{"num_hidden_layers": 15, "hidden_size": 512, "num_attention_heads": 4, "num_key_value_heads": 4, "head_dim": 128, "intermediate_size": 1024, "vocab_size": 8192, "hidden_act": "swiglu", "norm": "rmsnorm", "norm_place": "pre", "norm_eps": 1e-05, "positions": "rope", "rope_theta": 1020.0, "rope_fraction": 0.5, "qk_norm": true, "attn_scale": 0.123, "bias": "none", "tie_word_embeddings": "early", "parallel_block": false, "extras": ["shifted keys", "normalized values", "value embeddings", "hashed n-gram embeddings", "an embedding shortcut", "capped logits"], "init": "uniform", "init_std_qkv": 0.0281, "init_std_o": 0.0, "init_std_up": 0.0281, "init_std_down": 0.0, "optimizer": "adamw", "learning_rate": 0.000848, "beta1": 0.9, "beta2": 0.99, "weight_decay": 0.26, "lr_head": 0.0105, "warmup_steps": 355, "schedule": "cos", "final_lr_fraction": 0.0, "batch_tokens": [65536, 131072, 262144, 524288], "max_seq_len": 1024, "doc_mask": true, "train_tokens": 822000000, "max_steps": 4291, "dataset": "wikipedia_en"}
Each number is 128 + 24 x the weight over the matrix's rms, rounded and kept within 0 to 255. Layers, rows and columns count from 0. Numbers have three digits each.

# layer 11 MLP up, 1024x512, rms 0.0452, rows 626-734, columns 128-255
148145142134142127106153119144092131125159130122140156123152145122111138164145190104143104131128124126154134128117112116105144109127082117126154108115113148148164129145163178144168134138103133098113127107147122117112162155151173151136131118181134111130148130107144128129125137146130147141150135123157121094107139119109137115093145119135117118124124133123121137101106128139109114144158
115156141163164122106114121125165113158134095122148165104103131095166146074135098135130120121121139155129114132158131127146134151131157149121117157125121178156152156139105139138142155114085114128143102123121170138166102149167149082111146135152092152157150103132125149132152139138117113077109147127133130132125157137122083152142123174101110159102084148127123094091136074103094120125136
122143146151116150124140146138095107138139134139122119132122178140125126135099167140132094134108140148124123140151115153109068143120132102118122136154117145134152112089153140155137104144157122122143162106082108165163158111142148122108144125142128170162107135114122153148096116153208108148143143096144146138077101132100136152144111138132126214140114149162106147131148124178151075147125
110103105153113098170125096111172165146143121150107095143097144120112072158085152134149213097104119066115160098164126122114119113156156140155093113142136102126085178112149143116110114105125145130110088112120113151109106080093176105132085119163133132113117108151136118140159177118143129161087150130082131100181083134141145159105146142145143144118143094137101099051132114162141125141169
178134144153148133165106128106116145114149151097151102124088093138121138128130134173113135092093071158126132129106124098120161149138096157149130158127130098095151137120109137174124107156139112104087124135127131123113154126126119134116181118167132110105177080152110118150121128203125101124122126151129150151145136125127089140159080126132143105158125101124171168138148122129117080133100
125168111111137094144118111116143156151139113103130152116163114097129093111117116077133152145155117107102117108112151153123094123124129065120121109109099114145085118146099148097170140134125153147149101137128119088124125141127151124133102144129150120107157139140143149112127112113136139155119131166168095105132146125078134099082130126083140082153069116112124159147178117158139169145106
111150122113110112142120125146118103167133077128084133134113108129099164154110098113114131165106128175117084146142113121098160074102174123135121121115115090110089131106147123065110139111089123135103116121062110140158146144101131104152111097115126167136164109143141138167135149086148125148139130139113134164097121115161126106111113116144127104147102119120159117121106116154134150123165
093133146130129123091136098142116146117136106159149121125140123124134107172160166114108148118155145164105171161154103108114095138165153099117157154120144113145144115142113142133126147145122090120107117170105145122108153139141120096123166118133086151147123124103133118188135115111122132118150117109140149141149164171136126094109091136171108117120103147123100125083115138133074154174122
130101140156098121125122140143118122096128172120144148137108108111122115118182119126133077094177100116174129139147145088102134161101056113148147129099137149149161111118125175097125195119167102103107120132123152142122110142144121136080131127115106157120113121120132060111124133134123162113135148088152116148128123147084111103132170098142104136144138157161134106154141198152081148093138
136125133153139142118126129096154119138118139135143139128104115040160130101150124134120137092096152109130112140115122142156117142171131115139136092125132116157125116128176124137132118132108148102121147092145149123118108168098125117153137133090097142107120102183144116115097176136127098115117126138105106070119103104121131130137141122106144145159143110128124128136109091163104104123118
150099147112146140124132152117097147123113117144104122141146091137115147148076131119129131134117104088138103128114123122138124124145099115136145090126111072111116158123096112113125107118113134170131142100122117155128156115112134112118169112109118142114155139137131170098129174136133165169137128145111118115082147144167150153107130158149144106166125132093067112093123104126115128138115
140129131133142115128118083137105115094124109155102133114136070119124144101120152107163117103094146124124117140131124140116108117113103151103122163149107096076117139134125101115114159133179134131105110145125126099111141094154136121134101114132097097127073141137133111139091143106116159119102140097148116137115112139142162149187127123107131132138105166147136044089121164100097118129122
157108096150131129137150107125170160100121103113112107164127126152162152102152142112125164112156128162102112110107145108103116137140173163072120111138147159129084052111117090158080091090105115139149134111099125139138151166108090135124107130143144131113113134139155142084102143104109135146086176173082120163106118130119136122153143119128133133123086138168163138133137159093158134112129
119104158108097134149113143122114112146147109149093133076097134155137114080116101127081122077128167144177134095099097106102128096118110148133117154108139149095120124093152137142091173123117148122132132129136112135111132189081119130125134099133101147159167135143124177122156126081125048138125153118118175119163115130150146130162102111131136136120172137154157149145115094153134104127141
106181103138158148130108091127088127135132112151135160105131142069072104122135130146131087170129103131110095149125108091110139141104133151164143109123101160133143142116163120193115122129125078111121168140159103070129148090095140092135127114079120105121139121061112103107185150171159149131137166125112125118154128159067095140114109089133146127174127147093102112150121140112113114140134
115139136130141113105133140113114141110121140118136090089105119082121157110150140123119125145130124129113108131154093120148128111122139156099129109126155120140122127095151088156126156133104100122146148150132128165160116141113087105098132112151134170128111112194131143134136136151156126112131143154108105100112111164123104139150125098157123179162168173111112137138156122111166097127136
133151144116133116144155179108150132112167158123130113174174105104096168125132152140074130095159167120139105140141126088142149143143102098130157107150108155115199106109125140126143110124098117170107150137141145052134115178123135111094125130195164115123125188114107094181136163111139136163109100130150137123164143117113114130126149135106128110148142134174117143103124118106140098130127
138106124152098147182106119150108122158127128150138181098110110116116099135134130127158134081120139118127129145108113130095145138155094198121145172121168081169139122130121100144157115118135143125114097130105126138144136124143116114107133089100091139122136139135105136115135160081175120094169108203141153116138141139148192166136132130132090084122175109147145129125116134154101129165190
152095116119092173120114152089167154081147080101116060132098123173167148109139102077115126135108104134102122120077085127144118120091172210113083131141137146106091070120086140108119132101097117146079119109126103193114111102186181111103160111111154136147132120136089118140113121099123126090126111115144108119137106137107115133108091147102136164113121119150147153137132156136131096107089
164133110102143116131144124109121154125094093133131148107150173134148130134127177117112131119115150119137109155157127148138130147142134127125134094133140143138098132197138143140113089132103116145104145157123112147190118142152127141126108135127111177108115160120160117127115119108130226118143153112132105142162105157070136147112107154090098170188138118172160106092134113140157113098152
114141084096114122171138170140139089151138132145132119066147103141141122138114138131128180123104144114129143101125122124163132123166106119149148145116103126144150169140114119140178073127161148141154107145118114097129125150114117087096096132132148138136143178106125140108139151057185116127124134128104169124140140101141150115148134135158148080128103145187128112101172108161101134104140
136186138146149143113154148124161132138089216138106124153132124171119112097136125130095120134123110119155120114158140159119165117105160143135114130113136154111132138143090151146116158167125135088140125161154107111142100149131144124181089158138093147152131134101111143127095100116146110113152106129169129106116060139151133156101126115097118148150154124147139155132129140078168122129152
139146132140145133110083093175108154136148144121110135141127144105114121108174087133143113136123126134092094116160145123135112126081170078117137094146137133134152094109130158137142141144137126114133130122134166135138111152129145147114158112111121128145115131126167104135177131129144145129137135155148117097112109125092120118128117162142126147152107151119128134147133119110141117123123
155117160133140123109105141105154158144139131123108089150152095111182143130140100073110132089088154123125150132149131161151136104119133100154130143212110107115147091127176160146150121115142109135148110128167141156156120100099165103146138130123144124163117148094131114152133167097134117101147150079091145132140117115149127119127092162146129154106111137134125131100104111152125108143121
146132144108105101092112146156115150142151111127125104117127140110132088114147137106139103128092145086128118135141138150117157129126119130158173098115110156163123119085127113131118123147131163110146157146127145123153139119145115147113158102134137131122152158101128103139110138142119088134128130137102112137126090130066096127141101177144133173152139105094151104083145163108123136129129
117118142117076093137150143106146145130169156112090133164107120156109155162160133111104132126090174172115116162130137145163150126103168117125099113128149150123090083075101123124101126156160154062119172060129097132138120133115149125125158101128087120132152120126159117147134082154116125117123137164111150131155119106121140143086152123101129122086093124094128144086065150079128109135203
153099155142147166111134109115141123124121116115145098157117082090136135133114138100119110186111158142149143146132141094092144117147150114108117130113127136122157132113128146139128138097136124101125126132125158119175140153150158093090152131136116160103135100126122119136109112125104090084124121094163119122158076135098090117154116100136096111138137132122145131088121154114089145141133
108132124164092178160110130140121121078143186124119153149140127124131123137125107134152105094136125116135142123104137095151129145162125136115142158136117168110115105113107116135146100135136130124117135108168119110123099104134136086146168153119124145144117121154140150139117192124202132139109178133143113140144111113150128111103105128104095099097156151115160156147117147128131129124113
123132125166093141145136111170134094135128094146155155093122104123110142161122161116118148122095134155124080084109110093131135136157096135159125128173108120135166108151135114108155112149132119103084129144129153099147120108156107130097128140115095147145122121095142112119162115087120158097119116130107143117085137134130118069106089122121146101153134151166160115113110149126113153112181
190129104125116120112107099111101143104162127125131126147158127094150117132107145170111148124126127103139140162137107114076129142153131182163137125132084129121131137104160179114099095127130116165141131124083163117129136128160113121151104166133159128142088154111097126150108143149140123117110115105096165127115124144139115124116138113114140131116134096133118092083103125145158120127136
131120124072131149148104124162139142127140118086119083168136145153126098127122113094143158152139121128081104118148139209146121090151151083102143139190136130108130105109121123147127077139173140147183211138202138125099140146123103133152099083149180121101130123092125129103123141157140135109135189130101092105141133091131180103083146134145158133123113105111147110123114111135161183155125
097103168105132124107121123111118134152160139099109127137119155122147145130098152077118137141172100109167124091095147166110150135120108103128112129133125126120192151114129104179118129088129143137140131106170136141151125110123118108130110111136081141138094146141153099155118142182169098123119134120127118164158100120113122122126173162137197150111138076125141172147148150140128147119113
140111135129125151129098086131102123109104126106130131133112138133160096142147137187103149095129124146138146117109147069126119130195105103131109146127120135113123140118081106111100105162127118159130131124148153124124176123135129107148178139146128154114176104131116134052126140160118120136113126098150127156113149157152120127113124171091118117089120109182129136143125177143097117111163
147150153141130140168151116132131174131150131106103124120141086113187178104129083140143149143121153124148137144110126130130135096134144106146113108116167154156110119153079110116157123117080108121161139123122177125183139120149131117138129122127199123088149108175131137130114159147136081153143126154132130144113171102107105124125111133146111113137119103106158149114126121104143143106129
152140113123180110124132140118126131156151152131173097162140143138155126118125147109109117128142163112096126109154147150115171165097092113153100170093096140128125138181135143127105128108122095129139126133139095137134094175101103126117117115107157137155091090114128174121109136117096154140114120126143143166135140151130076133152143128153104089136112125130073162131141091147095111128139
148143130075139137152137139153130158133134111122088096126124139112157138081084114120117096123125127142125150144153135127132141135166139105097156147119112124111128095103090155164107108140138134110140159139135094153156110156129115131135124146149129120112128147159142150093091094154195112119122130074120158131150073116146167152108112132120155143102133130141141102160088129127102141150103
121167096140137125123109118117123147118097120105123135110147125136095112168135139145155098161115104136147119183091151137138120160126109106115130119101122166176122151139119152119183133107114119117141125132112121118138119124129117120107117174109118150106120119127132126171149088132118147136123171132139136093088152137092073103129152117160081074158163161163122137149141138128128107133108
114111145071111122173147139109144074104093159134143121106111115088093087116113152148149153145171101106125071138137155134107127111151106113160133172107133113104132107093101106087146133123142137088153086110161135114112147127128134135138110137140169150136119110157137073118119133109153161133109133109178137159121133110083122144095124139121156129147157126109164118140146164132131135195152
147108130076134127150121146119101138095128111149115111131118128129108075143137114134149143125165113155121111151091169155136130153129130157100118128098133085130116096179117119119161111091150124129099142107118139108101135164141118113106163135109149089114083105136149121121066092127115131127140134081132145142096186130146111091118163125114100140144131136156089107136088147133104173157115
133124097165151116081104119095137148148165140119147157103135133101117151160166116116171118136136149120139137117129124144126119115125188141121121113112112101119103112112140085129112138083103112116127119112101152116181137123163137171115109143159154111124120134135142148085116157112125141117171122140136148151107170145116118090148130139118133121163173130145075130093138127133150114127129
111121118132123086115108144114135149089163155149105133122121132138139138129118177116095147107123134129132111152093135126137140114136136121096113136078152139159171129116087093104124050120171102126147174147142141135110156157118107142163131134144134048127146127091151181136140094110139088158151151122174117150131123152124114140159115135111142135102129136092085095132120115137163138105133
089102159116146111161092131138121101167128132093139143138102121131135137151135129147152090146152159143126113135148148121059117112160082146156101128145126131105129119103125154114110134104176127128114156108139142173095159098127141128098095127152092148116123096069113145143138112105137132119119111108143149155151129118159169127117130141164127115135163121149151127137116138121127098127129
125129128108122134147125142129160139137105128073143100109087129131122164123102121183125143120098098084134155114114128137136144153142120134097120174135130126109114116141132089136105101145129062163090131119143118101129136107158101089126118102103107098118148101131083181141147125135146119168118113112120161107124130126122156130085121136120162152153126120164166121139115138093117166135133
142113109097139101137132142128149092101121148128154106088106113096164160146165153144159106155110159129096131129141084156120122123122121124117153145129155133141121108127146119168087119152130110142159137142108193124145113120143159102115073145149145181156080161104093109135104092154167147158172129097171189118148121155085166110104130129090092148123149106100138163160063121083138144149090
116138098116087167137137153157112105153139101110117107182173117164196155151097139123100134086183133136094107148183132128125101154085128146098130137152123122142151155139109134134124135143200140139124131117161160116154122152112109103153145129100132112144108166113159145123114115115154117176122166111101110176151140123085133154127126222136204136088089127134141096118166114120135172149083
119168132083090153120101139089143108146128118131142123132146158138146091140131117131109133108095150109126119091086156136099127099115135143150147121194145091121099121152111100125124136107109108148150113144153159106144107141140135107129072104146113111131149136137063169098147136078127117149128176124094118118116123113141161142143127144131130113105120108088124140085147109134165195129148
129110116097119106141136120124115175133190132156123127104159120119162090138117146128078168142128127132126139124136132136112118141139121106137126110147137185143135134133090164123127133145082144116110150156127124103128094151123157064152145166162152190161136163168135110124127121123089173120094122157087160160148134150129120094146174147169126149109091154179154125070108166179110129148124
138107163183122190140150128119127099091172135121124108164143157142103130086128141192123116137129104154108086167146143117162144185137124158140132117131148094141134110115143120138146130138147179125196148133115124141114126107108128119132149164125131141145152144146100147093100119116089079108096095127129122164115157115167159101125127101120179089132111132109121119119098130125133155149119
105153133152173116089086159118103143147139095115138173115069143111174114128118170122124155114136159121121131141087094148120117141116152183140115115128155103103210125129133142161146117128134117134088131156097116145143158158133104137082096118134140164163132127105081138166126112098135142121119108134132132138112169144118129109135108128149100108134133156171101127133131151082092112142102
132154130127119101130182116127193122134072154134112125185190170140126083116136172106127146095140096160128113147142095104140138187138131137153096118115140124164111109108139083123137080148146130087075100100092153170132116069137113151123170111124115082121155082082177116159146120120118072146135092136184100125131088154146120122201155123109147099143099105106107147162092107126120092101103
110126126125164098095130108137128187131143105129145130144139181133112101140156126112098129114141136177107118127197090141149109129103145143152112123182173116119179122126146112121106133142095152151133139139128121136117123123116122128110181099143160130153118115173125127084139143152098158119134111066102153105142140112154073101127142183139135153128118085111090111134108123130170072091113
113130117122121149143139152165167163140074117146100116115111127139123142131144143144134139152159149096132146125107143140144145142125086106106136116161160111140104112107173168133107137134109131119131133118084118121132125139119155134133073153148112117138150100141081138150141075120109121126109116113153135126151126129123128130118124163187092147119144118098129153169088143162119145118141
078125142156142106085134140117137183102121140096156140134103127128122136130148148123094134128131138086097110114108152125142114174132092117094098073088129139136142099144085121130173130160156126148153156124159146145120120111134089130123138111122144116100119137153160100141093167126116133168151098141140136146134154148115111116106121128115141115140098169136173090144154156165127149144091
145117152131102127083109137138107117115158125145125116143173108117119107123122149128152134132176103143103129137160104109163103113117156174146117156128118135138151117156128118147127134181085117136096144098157119097097123137154121134149140179142139142142147145132148141124162101148140109141142106115141117157129118117117127151143159116068148143120113165106105092085134119077092108125107
124098126165160113143158116130123102126136092132128146152100111133089148086147099121097094103116109182134134137160110095103129133134160155133125128115137155136089139119118149136139134100128137115115097128151145118141128134121152150124116123115122109111099154101149114132098077095131125122121146106121138125123138133106115182130150146128125118092102118125123119146111108155092162146157
129123120120134168145078174112140126095149143195134111124150148125096169140092121116106146171182101154171144131091144119130128089128133133143113148122154164099129105085092129150095123090136126127152136116133125104156116199139110066202080114147124126149118129121127116127187104153149120105130142168108181120122116134112078135146149149120145149136081089087134089107115089116143119100182
152123143157137130127099122140095154111144170107093172132095146136125126128124161147122118133117112119149126148150105126113157146133100149099117109131121080118126129129150124160089118143135158157136170087126127141137196134137096173115159127111116110121114134136132165098098131129167095138136124098118126149109116130112141112155118135106132155146137142071122138121130149116108114121126
115094130176160091102103154140105102115106110106135135131107121107128117106135142165095141108076137155133120134109120116165124138157152188115125145151126132159160106128153105126112143139099087140114095121117123109117100137118116165122157095123148077118148132079160117091135175106130104150128112130129152111143144142136119128127120127163109109086090125131127122101121159133131104105107
146105138144103125097103124127140150121110159098085132114131095116104087128139149115161121137110125105088135111117127141120132137137129135061123137139106118078081145129140122129130138151122134101145171103123133101122155158142134136145144113108114116130115167124120083119081100095126100113109155130114119155158171137118136104138124136168136104167143127150117084130147106079096117116109
137111105135111145161157116139130117145110130110115143094116146147171097124155174145143143132159115139162140139121099162106090131188141101143113124123132109112150107171117156101116140117125127126153127146122104100146136128142153100069130145155133137143137140187133128128108131131156102119119135114149114142128138136102137109096129106153076091135155162153090177155118114119137163129155
102141141178164158103124110134104102154090110135149123136153145118108140119139145095171151115120159130114123111124109133118144131126136144142149141146070099088109104106126152078146070136127134156115132158106143155124106171149158105134136068102143115116081113107130122115164117123130119179130164154136128137104113120163118127092103109151106139135116194114149127135172118111113120161090
095126134181119103147117203130115124119141124167108120171130059115122173165125126137131141168119132128150132113140127141128092114191073148110165120121123082132133113065152116137099140173135153096096141161134107153150159123089134156121109117105165120147131107114114159125129130120103147148102123165084124095133126137153130137137111127138124115127104131107126139143097148179131148126110
141121121095119116112113125120154135128126085104111119087116116173133151135092114112143135078098128134120138106122122141122119104134139125075089117117152130102103141131116134200130132128127165142124139135123116142118159110122136118147110162136127159144113162112106147128117107111119109139115105114092155157154151086119150083135112147136125094170157087130139112123141126116123119160111
095122155103102107115102166100085127105137136160134140136145126131117144138113159072133118133115106156144140129139120113104134111172118147109172142121157165147144140124096130091155095136137124121162156133112125110162154136141133128142104145139128148154136138130115104136128123109152155084143119102102138114106129138108130150143177150108126121137124107140148153129094074147096108111135
125182042133155112122134131154117128108096131143128120119126115098147167111157129137134078137142091115132119121106135135141128133126122153136130198162069120131190141137116133176090102137123130134137196133127164154144120130149102122136131151109120142170085115128137106135125178174122138105124148092120111150131100143155130181108132110104146167088147157160128131165150121155116130090086
148104123121110118113125118140147159110148099168124144138117137134148137135174118139072128113117162184090143135114108102132177150114158155111075151135141113154144103125077161149127110143123143087074135137151146139124114119137119117122147126136106083149125127152126111132141149128127083130107115155122097098139127120125141132157112138181111153140103118114132161160111168120142127110157
101085123099148141131140159160128142147133148145159132142107110145152137130144132116165140176171068128079149156146128121151135142075133136145107142157135132088163130155147188142113154127148104130149121101118113120126129137121104117132112139145090123151118173141111074156135109176154158120136144114127105105073158149083153163111129149121126158114108135145170138160111077124147092082093
132135177170128163112123163174141142148121166140112151134153113137140118091130117147173144146126145130137107118143143117119148116125096141153111095117119104096128117114116147110116113129127154110129130141150188141097152114125145102126127141108111123142115140107161126124163130110112117149138081107127159120162144114127101126133085078129130130107126096125103115136109125089108124147144
159140130114151090108132101127219107125096123116114072103083170124115105163116216126122103100147107058117147112114135143053141103119090102131100184111115138164129123114121147141117098135155175131111126107127148083124096107119179125111149209140123164148123117102069114151094124148147116137122110157119115104136117171159109140152132178158119112183153142124161164086091125116115115126110
162141142098159141146161131108110100086148130107125144095120096159125103073155134113152107114151117125138107134136142142162116126128160131119139106113129102127097095109101103166133116069087132125148142093149140094106103109161117133118153138120149094128113143130142083129136129123151072116157076101127113104050139084120138108097138141128106057110146112132138158165145172131111142096155
164119119128143147184081137147120119126103102115108127120125121138093123130154128125148156122141128153152127105118133144086102105122107126105126159098148123135138134137109118131101137109121130158157100112122137145130150167123119172146117104143138081127151114120132182103130111128126114149140106111123132149130108108134135153142110133122125151145124136132156128149139146130148146155140
149104139145138114095139088119116142159169085165117117105138109116121124158134146113117158141120130163145133152159135133112131110131157116092089111146177089121138140162108112092112076138161127115126127136138112152116128095127134149155163100135129111141128103114106131095135176131101169106107108125122110106103149154128111156109141120149095141106111117169121140107157130086177129112138
104113091141120127100134166153139185119112082182116124109096147089131151139132105158131127127122161134112123123089122134103145125162155142144077108140143147131117103065144127137114102146092161106176084127134097095168116160109133130147136112128103103123136152143123127152141175116137125110118101143139165122157144121132149108134143142120118146130128097141148121100142132145095120130138
134093102133149126119144091150117113128168133129123082092116122056131130085140153125164131130156104134126107139112167154110143112151158173150115126119146135165120130139124146149140125116122122122090110126149131115133100129158126089080171116147115097098099090177143141152125126138145114092114120162110107084095139126161108120113162170142150140101105127123120165126088147124124122110171
137157126113076110152159111140129105096103149091132087129114108107104160153135106146151132119104144141139134104071105118127125119153088101132166142132162118108112107120114140125143118116142115140166168130137133135132096145131099107128131085115107154132132100168162139118101121111135116122162118136141102126119117136120144155154142149104117123133131129082115125109128099095131145122087
129159148152119121147115142122131127113116147110108154127111132127121123113116163171107140122129116124117102111100126102148127126170140120126120125100128131105118112166156122114176161104124085111108157149125143105114156137125099147120153114149123123125178087118164155117159125150163112114132133124131098133097105132130095129175122141171089173104170160093123119127117134135127116149143
127145113134109126162126167113145091115111150170097105169105154123111113116146127139101110131109100152152156143108132156185153131099105147148124112112124126140139165124099096122125155171157183126148103133123159095097144139092136159090138154114147110126135118141145114152085086154109108138122146136135143131138102111161159141131162085165112120127142153122136112171140135117123113139166
132126124151094131125150153147148146128147147101141121100139146093137150119129118123153099127150105147105130114126132143161104142096115144174126113129156183123165133124144149142132118107089130143121114138113140114164098158173147110094144129138103140125160151117182121140148108185093133160130116153182172146141129131097117086115096174132147133145123143152120105142169118118127131072154
082143122132130078101147135128110130148122125131159124096114126104090125177061132086103131117144100157119151100098126112131115135134158132153096115167117137168088093148145107121142136093156129125139142111155139119106138127137108119121131148141145147139123107131116128107093102182134125117125122138156122144128104135178114134096110134145121137046120112156128129129132167119153155111122
170136135119108144176138112108162145125148112120111177122084124157110138098125070147121125153125118130139117098118137174124129130112093104149144117133107108113137107156133111134111144165132165106111100109171114122097197121168136144083116112127098127083124135118129113111121142160114131143077136149107133188164180116150130123102118127101115112140151146069118150161137135162135123171138
141154107193124114168114158138117118119183152088139107156148138097149100142153087096132135101102154116135107125119140113167141129132161116094075122140146096166139123156151135140123138189119092123109143125088117086108134132133171144114153074125144151114144086150151104100131114098130103092107134089126152067154190117171105167137152134125154107072130140120145106052140136162170148116126
083083140153141101157136136082104142130140106137173174117119110163134096165127133124176159126149133121170179118152117114131118147097154177158140109093132113135142136142128143140140133082113136109100086155162081128138121131094115133101176143200149141142144154133148139181134127107115122129148114155103115107158116129126109106168107155117149119063121170152123091147099127129125165153164
133164130082109108094154060130108146108127132110104126123106132096134146112136140115141122148112116111073140094156116149141096124142130122123160120098143133114098174153095086142113116184138113075127179100139133083132120111126130144149151121076095109117117102170178120114118137203077101141137124117126108136121117157157103099102151162160188104149078111092111163141090123116126123084134
122096132110139126130161122144143178147163136170126141144121113122164160136150117118137147108124125120136155107113139160140143130127100095119116161103108137096180133153089127154139096118104131187130120094109125135121099140132095099122089160125110146144110113063153117147122114122099142114117062126133120159149090083151083148102171133154111084143113130128127145141108099132144127162179
124097143134114113124119103142143152109091062142138123129139118111114127135118156117144196109130126116129157141101082106124115077123165127134137129082117162065140198161154133138125169115126127135135107154151125077145146165139127150141101149108115129159124144111116114105104093121120137126143140170099099098184180134117161122133129131126125086144098119165136163110146113139148105203075
115158099156160092159093141138139102111099131120102122119124163151132128146152074116130112072104063104131129114153096110136122107109117150126096120143131139089099124107140122096101089119167115140186130152135169127118158156103145102147138122157165090120161128113092150118102098156142124159105107154105098098108131143141115174172114117098189097176110120148148095138160092098145105120090
166113079086111141066136172101106132094106150157129104076159124119171118135130114105117136125118105097132121143133159130164164144133135132101183147106096132146131163136099129139096134157134122119150127105069151133160096110128128158154124136098161137147109123147090140120112118137156106126104099106132114118115100142154121143159130117088132101185108081107156130096132097109155170097124
115124171151138144120123161112070135129081153144109153201147124134122170132145131099149186175118127100142123132152148141181138132137079085101156141101108116123121130104123138117150132144141108105133115106138103162109144104113094159083161132146154138141120126128171132141121161113165138160141115122146122096098113163163112090119099090169108128113147182161097106163121085094137121131098
140142091119140088150124149130126139126142138140082121116170105164162095114089115116118133106142140136123100159162143164161165133188099092113133136152136151109123080145139152136141122144154103097116139191148115145091136122160156115110122116115142128147140140135130118136135147142109122112098152145108162168156101122127148155083155094151142145135109157108095123097115129101118102130140
138142126165126164137130129122143149145143168098087112120128137168144143071100119186109143117116119146138137127092147120142090082137156127105115100111121135112134129103132158083097084103123144134145124122096141125124165118132119136142113153148161148111127102106100114093095136166109101107121133130128147157137045140125156135141165092114182132128129116173150145150123114103140131132129
083127108100137102072137156138136121123106092120106145187155096190071109130130135090119141092116114147144160141160151088124101175079109132147135132171131091112154201131140091154087136128156142157151137148139149136103192151117125099114111141177165146130182159112126162127155085139104137168114112153113112117105132122105155121138107132155166121105158149130069126155108102097131138111139
143127141121151135143115128161115098140144143124132102075136134145127132086116142126141157116149158138154091148125110125095153126125147144115151121131108124150126097105135166131178136137172138135127146070148152140124138165130155147090140133112123140100111124135155121111124095132155168098123117132137131091103115119103131100149138086133111143097154138136113111119119118123170132138153
131146129088150135157160139130102170086174143141110122125083156142129118147076123107144106148115133135129123111100122146075164151110104140170106114131159115142155119145136158107131121126151166141113095111112126103131150118102083114137137161119134119098125124160110081143130126172091187149119108115112119142136111114143122152114137097079117177103104175136152115172106104124156169159105
116139144157123163099118124155149154128129110162136122135114125112104139168114121121138092141144148092120141159136095119137139125129131110128168107115105115131119132142136115140185103120139122094123141100146131113156122133111166108121085107100135098131099103077132145120121141123122070108134154146136110132100150141119128096102113123111102102142101150076152111104132123139132121154122
113127129133157108105115167120098164106183116136134136094115134133115101108095145117148119133103125166163104154142106143127111156128131157154099142141143132174114116121128147122134108105179149143085111123106095131126114133099088122138148134150152102123112136114129117143109145154158200139120162130123161118093134138119065138131135135132132105115120092135129115151062128188151083139149
145112122134115117122142121105105127093150128135110115124135124123119181163126124139163148177136118140123148121117126124159115113129164158135138089127161128142115136116125111134149136119105112135110082115104096114155138095108139127111167119146121117119137129158108154102134143130123076093117121115121129130130126149170126087098132155130113093130099102097136153121122156121132164130175
123108139147139158141161167143162099133130137120108129125104159149122118090133180141119090091116121171131165151123069136154127135087145144131141164111128154147129173175124148121153147170194113092110111147120144141141095143107133154116085127107126119151119151146117149164138106104167087121132132143132135129108144131102140093125146091159162086129136109170138124127115131111112092138095
122134092125120074160087144130176155098120138093139120125139136135125180110133133127133091119095172115105161131109114175090073113143104095146186107089133135154110157101100143105118117103131151116140139151118146124141094119101139127133125112117140100122114111096151151091182125182111162128113113070094093121107168132149128165122121129142122084151135141176145090171069121120127142161073
128118064224122112114102151120123088160143149133122074150149147077113138152147128107160136100112134115107137118084138150146115121169182161135114144164112140123163133133142128068113120100118086126112132161114125176163141139132114095113140097127114115157104154062102104132115161131193156118101142137153169106154141116161167118133118108138180145123105122189117140138146156126127119128085
135144152158120145168114121152153135077124141091145121115132180201158067137094123119114132116088131080106108119088088157112133130113154113115090131152161097121120129101126145140147114148137173110120134126099099144094148145133128136115104157127118121161117171100090136125138122133152090131168084156113162105151139136128139147170105107123139129122133143123158151095140110091119110103114
132142113143123144155153101138110143131154106142114107148118143083155119132121127118085109131104131148143119134146124141168111144143148097079139155153115146147145113108119152146139120113147121161105147136067127136155161107147130142103147114133118117104139174138158156149124120115125124109123144121101129081171113133115096119127099141128164128115149122123120111145149153132168109080148
129121123131124146132132076143113120124150146163046168130154161124173129132116066131147082140169126126117165162179113153144158101099178089111157087180166104144137139137116104089128187109112140164147112136125134119103124150094137157123117101128102108114116092175149146080118152157119086124174121187134099136100130115100107106149114131151144143140127122106111196134114105103197138111116
093082170143111137110155101133134092143175154106089137141104138104105163134155124130184107119097141113134120161139151122083132119150127158153172117132142162175142181139135145134122156134155126078117110066195153132130113165158117116112159166125120140111136110097104131135140148121141128098151130111125111162138139121129168120126155110164082101097122110091124146128109131145115127151118
133108169126123115124114132078161129205142124148086104123118122056144173178156101088134166097128115104145116127125151098116169110139134121051125110150132190159119144186126121143114135126099122121128115147133124122128100120116144101147151163111075101092165115147099083125121134104117103083142135180119119085151160122154126129126131134120061166107146142095128085113127119107175145118154
119081118113118091113170167110149093089142145185154177140124154086079167123126162111120101067148102126125110147139127140125149144129123164157179102118123111125152084104161125146111164130080134084125153113104122123131098099119128152094159126118148150141114111133136058116119099135125155133145153123135138123116139156130086137151107114115121106188148126152133133116094144109115128167114
174145100123101131116112106119118112141142174157121119068144132117114105147118122146130137080190144102136128151129148085123111133146128137152150123092129119160142168138108124122101142113175129113130185126126132119139140164115094116100141132119141100116127073090133159137115094133123090144068129135129131122117109080129068111109095120139119107125101111121182163149145161156137191157141
125107139098107155137132133144137143123148127165130116150120104085133129106137156153146119154146145148123142151130108150102132086123152094117172143115136153150127114105100150105124112126154116125101128164129133133159151090155137148190092141096116135131120136130099105139127135186149149150167128102153098133104130126118137087143139094156161148147161098132148123161160122121117119109147
149149156130114151129136149162135111118103120100100135122116140100120137147127137106131130117126107123089081135113142134167089139106126102119059126153162145107129128124167150140143156127135154112167148121128130138140155090133113126204122085145144124142129177131140094127115115113176139076137114115129160126125139133083128114123104151114144120129100108126135159114154136128114128157163
109120134128092150120137172125105144143138142160133114124133118142127118165121140155120152096071170122138141122141139148157133115107179159108141129121096161129125149166096138152143127128131154137131104119096156058159090101147164107117145163099161152122133112133112125124118163102158086160141127093157107110160120128128119115126123147106117115078101104171162117069125153140128105147128